python train.py --head_dim=64 --activation="tanh_gelu" --qk_norm=true --beta1=0.95 --warmup_steps=70 --final_lr_fraction=0.0 --dataset="wikipedia_en"
Each number is 500 + 40 x the weight over its row's rms, rounded and kept within 0 to 999. Layers, rows and columns count from 0. Numbers have three digits each. The size before them is the row's rms in percent of the matrix's.

# layer 15 MLP down (transposed), 896x224, rms 0.314, rows 603-631, columns 112-223
091:509494574562485479508470512447522548541491566488493513519509498499466430450547492494538503476601498596504470479606479481519513519497566595474468454504499568520464481471508520478539499465428476455462528488556526478512495497534464527505530506569483530498470555486524447531547558537556518476533455545506473502527450543493468445495551514546
101:573472502519530451490484506449449461491498513451570576479462515519526535567486477465536450513461468484500537522529475439525482475462502456490529515560497484387531532494497521507527496460459501511481464515496539477557453458567487437426558458517482391555527524482543533559520557460518554499503528429524519539470514505549496447521527519517
102:521458517489444512500487494466494512450507466570467637545480534456542420464500475461468484608474482518498528477387538518481480482551467473459490511448506501503547495485437472486542513483452500501440524500528447618495504484476517441471493572479458479554484515517524499558571482524452506493540514544546505470451551556485462474545520449452
108:516517464478457487582532518504458452459480504521491508464475486588547498451549491553553457499473427572494462485516448525542460477536534485514547528452483542552532505498515501451525530515484530521475486455531567489447500537559386513515551424581515532566535475502453535496454501491429582408475414533553441509507519537518452507543452449496
102:537445563525467495472528470490495519496574500459563496562611521486557487545429442550461579564509458475598502577463440513461520471473485484505505496482438466408419518488453492462534510512500528442477447458496483422503532475582481518518493527538439481499555482551544508531488494511534551408462516471527430470546536533480506487509468496524
099:468478517413583473456474477579551433509502489498508500539467539419496469489477467529527478409480482495472450595485485541575521486544525456516536405498465489538450514516538499476499487509463487595461507529466538477474465498536542474492465437519520453515510500443471472486516507436496524418497489485504560470483513426465501494514483473514
108:487445455496599551503482585472494552485483513512483496589431472492493481448479606546547508473558527519484457486491520526466494597563486486474474467515516542481549455565491517502445513438485512492510491550506557478575550547473481472560520483509500506511507469479488443505482541523519523490516499539518515519490486546473523436462451442445
098:466468412519499547413497447501485483532475478544540540542568520479516480468500508652490483547488508462486432551562511466506570571577527441568509458556567535517503484522492510488462483452538486484473510445515500497521512454513448564530540504532564465445497497451549511484498490466547532521542532519455509559548502536480566599518474469500
110:476491508536408437434497525516447515478482476523509550493449463515429496505425477565477533471475515474467521546544577556572554468388504573443467515482502553488581480492507539494463534485496479467520520489508493512547508508570522542506491443482474541474480440498521370507474541462522527494497507471464465480574483513490567492430457522512
102:493539476547462506454572539494542507509440503464540556486432507593525541509524436498524457589457537430466515470486438513544432453518508470478485487469517480505498481505475462432507507548492480497445440463557521500526555488516503485457500469549491480545489549416498475486525511507450451463504547534469551545480560379522581503521484479497
099:494513559449528551513544506535462483465501487427562475506489521448480545528574599530559507520558557505480466491494463537522439516495539436483533464501475473497467472426561434575461472547525506461508455534534442445490425554485520554482413501502469512528585611443495485547484456502537455556555463484514435520487478482458531499496470558499
102:493513479483526491496529465475528498478456505515496583458498484484435425488443523480503465456467490424453455468503483497537448484524510524528512472477490511505555477497549543533504507534443459482482507434505532412530455472541492424533449484494472442433480462541516461519530592479441512502539471471487546499522520572492524435451468484553
107:465496493474527562518556516507434501521481578534596487601526454521499481545464509539445538519413506488572519536523495527431501468459452486513436524530416490443491483530459483493473478495467431496480518550531528499477447497484553459582490579500535531489545508480464540513512490528557478585466592509470513526540485497471456489490488496488
100:472464560460523407439523476455461470461520532489550492501484505541563444523553500474469487458445483465529506522420499504507545518500504531475467515475497560465451465423555529504457425490498486480569494571601538531582450559549536456492440529466546574485487441581523430503494522466492514486446505491464449466486425503424456524459559490530
103:522466493510560429429471458528425488520485521495452462543475515586556522501521498567528518546471477516519474481483551496490546450530558591478573558422488558429471500492493511475498544474490501485531557500515497513519460483431490478478502473572509494492498524454448464506524508500482512493513482503470604486484420504500553431511504532516
099:485571508435474518453499450473499416427488497470494471513489520414513549472549466454579502467522451491416520514594495476563528434493460478467496467514462478532461521522580547492496457589489528479500493462523499459466517457537520499452513493466452537397508494524540479506512505474406482519432473497545461473430514519516457534417467484500
090:482481510493518506464586517486514449444442489463506446567504459458492539535496590514493532477604424499518493486580435548567544435483567542495531478516517508468408429442556487532546518500541495483483507477512454519533513504517580483422517553453560518489515553451474492521465536514534513489442478499550490503529445447479483495477477549607
097:542514455538600503534482479498489494582525506525482519475500557476487440439563562561536435489484584512429503579537451536442530472507513531467512504531469487525511415524548470562471448531524478515530506477510498431481540531476478528459445445548502520464489556513493448506510525534462484519485433488478555452460480488544465496479508554517
101:484522530452455546533519467499522471510502495471513498467516475482511562476493491593442557525480513434548486462509532429466398465543588555530502531510572506519472495459507506441513402530541489514447546504554522458537478538594575459501589507520550542433515502533511464514522482534495503442480498469475519453546540502478528483474489523470
098:521561433466543401514534465473435538493497505477502551490536561460432473508552577546548524566458469458496523429495473535501518499490477546529464493569512516494484521569423516520539413518488465506575439511525511547467491503463514464513539482442497574526575425501488490489520527418571506486521535542514454540506526495499487519484454507462
091:529544526468504484487525495553508447519510497488551519491486517449433503537466467524472477526552544501555507475477525509451550509539533547540499471522477504510473557511512484527532449469530599558508440517449478450504564448543491507479543528587394523494504488462490429480570548450451458562502480509517560429552446496507543479555517528502
105:501497562547484566453492494504499498499607550520451414440458485475524522524563490457495437478547569495490434464601513506477544492499502516556482532499528601497609463569469470521518487518476515576504522518458490455427475520498499452460465524537538454521536569524418495615504483499470469549538515508459524419584445477510499482479501469515
097:484506522461511596451532515545567411469495480482466439508540480573525472522522558445497531493510512465463577513508526501478499481510571484536510499424550543504491448407528501569534530530505483506437544543472479496456543483541472510528501526476421452467482570495492445522528524485501510469448458467481527444496486538575458519541493485497
093:500527512519574567474506514532541492507505460500494483468519458465578500457497580544494472473513469484532500465500523376434527492502524461495526591491496492505405532525451533562558488432439524431505487474511470504504517437486540477489459450434505464507462478496435507504580583469521489501535508516453532449507488472502438550528602552549
104:530484469527519481475465477486424553522507447500468487583516504476530517503477486479601473523567451527493541468559501522485471524554520491470473456560551461417440454512492478466404466402514516531517459492467478526460461468505503432527558515431490509482483494452474513524559562453521529481489476490449499628427445501527563467489503513463
099:425561470528490529469532505570501486487563511538592470487440541507422442593469424506516521530545531507510502545509483440502504470482497519478502472515513487537434473490526492546505486488443461415495440432545543498476485474522499575466549535446552569524525432551491489464500479488535489554554497431517491531502478525496482467453485472464
101:498512560506492489542459426508541477503533442540486508511406409472447513547483518521506592537474563485508564506456497571515472540466521498410536436457558484465513509494407487483523537464553441531527524466461470490567502392527512581484513503500526507500484553486474461471418587424470454514466524513503519512511529447486500492536534477474
089:505512439445455525509470530483496517528455510436520526564482521540491467468462480527428527513529477529583481480515556495492452473451497439535437475515505483599515536541496534516525532526579567457493464427492543516565479464528516416578516490508480509464547459519491508511455506493457550473516449484497570486495571456557528503446503457602
104:456467483502427475514508476492497457491481508545497507519421418502482489475406478483473526482523524495570573462545505471492492524497486571569458436468558423507491545536505457495529519509548534501523503485528503501468463584522496506524494447458522528552415456570481470510445542536507464531569489508515505494463430587488497460524523452492
# layer 15 MLP up, 896x224, rms 0.293, rows 604-632, columns 112-223
095:532501448533551502476544461549553508538392522484433490434499548459466518504541488461504508463438582553501562492474587545487496488478479503553476545449562496510551494570574452536516547489513487524506506553520479476461428429525522483504477529488519516525529496528579559541496542490438449533431461557470538450489593465549453490500486457561
101:553523557539521553486508490483528512448509492503483465482545477508413484484526545479471531483468522459535499502468503480498415499461452506563492541476496569510562492503514514465422521471501465545531486458423460482582416440516478525490542492495434504488616470423526488429504499517485556451463533528465470575539454506550564453471488542465
107:469498541544407566561490477522456435522498531480554527494478406452554471475498528513528520488492496576445506492507508480457447538460477527446484531496531464495504453499531488482514549478493493507568531545477502464455536453523572442562468475472537500560492556481404454488457518515455484562478499509563544454551501465516489527526508540506
107:547584426496527493500515499457505517549418497513530530574563521408526438489493476546418498563569501521508431522478460488529448451458509545513523435456516475531479491513629475545512499467465488427485499462502526479465524462517450506532527436436517465558539496517462549540483493494525481483505535494549464498592548573516523498535534522507
094:470480442488446514499456451445517458458482526495549449435548439442455546459464505395493480505482495506511465515457560509497504475530467511501458568530548457570528487541513472492541509510523494511525430571584536507498494542523530544486510487459537388415484549551472491480596456552462551487501456488507562556538474493497489491468515507448
102:577517523557462520600483465528540551463505460488544469474468482483502466484484455453562530455528497544450519514468473467556436498550499530476558492586499479445475507471490561419483460487481579515542567440455517507507501434521515566473520546557536462491516444498371597435469464468486533563421534445511535519533488485495533499512529481498
096:486576502527483530425464543490461517434467535489494459529441451498506501536557533559499510525606495519475505566512457541558515522537516518532488491502463450481520450514562534527492501521399511535505533483576467590396485518480434550467563436466565528454545438417549502543461450504554489425515511466504541519523502521492524457463459485465
104:427427523518572525503465568577571510577539547480507503456526476513454492485527462499465528488463523502540527456486502509569516517486478472487389516487532550435535488517471528507542452422485521489496466397537469496526518503499477549483514495555508479541488524455532459529530453485463490494471535507503479511429450470480421468504560535481
104:589460515526472535517475540519489549443473516513480496443557515446494450481491490492525527452531519496534505450470499503563511495557478468490539521551492473400463457603582478482534505478504525508531490520453464581487534462558444541483542540547453501462529501437567545503482536520468508512584476483543547493575469505514492495499493544467
097:499468541531521521492474476512456527512478535569525561484513515496472549491476524474456478455451471610539515417551467475529527536474426505497533492495449491545503492475489493455589575505492538389518467498490519539500547520589422429401486476501482483554552472507483505502527515550476497465528545594509519491463490527414537495529542463518
099:438535545465531508497505426486484536561459462532518489540438482576489531481528472490458504525445433457552503529434536464530482446521466466548516470553509497522509470552470506522486505530445557446414582510560432525463530496449465477563556543550510485509549527493596434534526501544472489412515421526503490545522480556459500482522476511441
105:498524515496455516455434491430540557474563502537456527491478511505512494480498537487502513499538476388450487507523634523435518515553504478520512456487570491573476567480526431460474513481525558453524492497495492503530545436463473461513463563606497425448521558474474428413504538530496475423444423548509468509610514445497494511499526547468
103:486508487545434480457512439467507513529553456505517584561454487545564485466487514520517492493557490546474462536502545437473449474437539504474552511517464486548536516460519554480498495510491424529479498460388568425434475519478521492549522412535491559530503522494509555448483527527481499548474466436478479391527540520521526490498571438522
098:508491477557585478408558548448461501562586478536469463487540555455458443500509468474459471508473544557435509428522496520460421464555461465522501506606542477550557544501511543503501545476491518559508526485485500554479473511484459480484462566495510526435535467486512451463479520459468484523593520474450538469474514516529584545567481504447
107:557589527563494468515521499484486527409574484442476395506522554567531546410466485511465480535501501507579527381520486524460491447455526543441462483523540508454541517483525492522473468528461527452458459586425457522420500443496480388524503481447483566528467468475504481524479481509544508431445483469551507434503499473472534559500490494525
097:501510459502480480461463492533573485520566525489414479495484521530573469442463448455540446524526567454469445517509542539453414507465426562490467531516469472485510524520475528555432533443493456448457463487489477493520440555481473489461464458510542524460429467501425476517467524510602506481484531445507518530536481496460505528552561545559
096:541498462586529475481462523482549552523531537506532506503565541513463480470593495502499433509479528526448479515468431582526488550477492498513497615505513476550477391516443424510481483537469522523501441524492524500441466442416446592460461482412460484410488558500486458483513483485524478573483445554547514477501532436509441576482485534493
097:522476430556537515469523528592500503488509526507474506507581477506468440534525517450502512585597569494527510562517500540524569465547446508483499455526519516427566478475509522513480458394517495502477490520573476481410489551513539422553540482467454477444525533516530480461518490505440409478550460512510485448495507427546476584574516460533
109:510483517575507496483495565495521474459504472472602402481491513557571468536457425509488521456519498493407490557484481530488474432482513507580440550503501484494532454547469515532589515542474619513461525537442571528472449529506498452560456549464515498510474467518502446493548490555474528419526567428514511500518530429465432472481576476497
096:422537514504614476463518536474582454563484441490461540548580452471535522532499553538468504527474477508535505496537478534549482438500551519463521488488541501487564477585459524501525468489494513482496499510446488478520481451458399537553472458533452453571504468469423531591479459507439426486534516506518488440526543481482588458585550505547
101:495473491502454483371449433541488556457493478498497515524528500429531486426587398549544530463531492514523382471564484554547509518520541535437509447472465493501536514482436564509498457504485532500533543522545547511557539439498565457517421532494546516490486444505524520515501524492563457524523552513516540477437474481476497509478508530515
092:495520474481477472555448496477574571527477479461569527433457434483459531420523491574444616480586509520518522535483548518561471543478465496518547564396501534481522538498440475480512631460467485509532590501469486528522502471552429525427476496549587536441542487476478524435488528526527533439550510495511525564450506515500480508549563516463
093:468525493470473504579520523497509431506528517490501510493479530445514460527492460389549586501432519515469598465491531574474560534508508530515577463550468458478468409608487481475444459543476531510518513525461553511478515506509560467496451459523528563553548481504534479524468590557462452462548381436491506498516484461553453468489497559608
105:449489500500497524526380513505516591512527523492509454476472477451476524484538540447542457511431480518488537491503538601504453538482494486461468504477416568510541474538469570454506474433489516478503533456523479506556435488512512458441436414490519512585510479527472506511439505467429496488561524552472454427484477557467535540534515565419
106:505473638517525558556534486533538517503429519508512534497474437520478547506602518479450572539529480484464539553587493452522460469512475509451582463571493576508451498513498551532550480480476538499490509527471503536495511442497547542469543499543500498505511457527494536478565468555481514477468443519478440527523523507551457494475477535511
099:513474537535551576443513517543440461588528416466537485440465535476512471563538424472492553501479482514564429487454573583459489552499477467543480493488495499522536479454519510527455525452515467521448542515553492541506413483514531522512475532504494489561553537506549508493565552420478513527569562569466490525489484536580464510496461547513
085:506508493526467516517371462523481569501577465491573496486400521450475456602495480537513451529569525504569528513542483498467478549488498432498478494540519521527472449500577485483528520500481465502432460447501523501575446507476535423517533523520548488531547507415531505534508538507506607499479530500471538463535538484431454464536521507452
094:492478471537428475466501462538467499461556503459578529525508525528476474484517534470471471445521555551517484508527522539490466528480531398530499493398493443485475521495454603529514461472545527479535488544506510521562520466434505495455494548480489586516431487522514496448519542473504492484463468559541481501506580517513520550548484518510
097:441533519509542454504521489464483487517510456532507489441516520468504558568481501495442475484461596501505554498494539508465515474548504548456505495540461508497510508431451446481544529423558560461475584532503499542512498560477429503488431498525489530468481537418468509519513554457496462585516429512447498514497499486546482533538526483483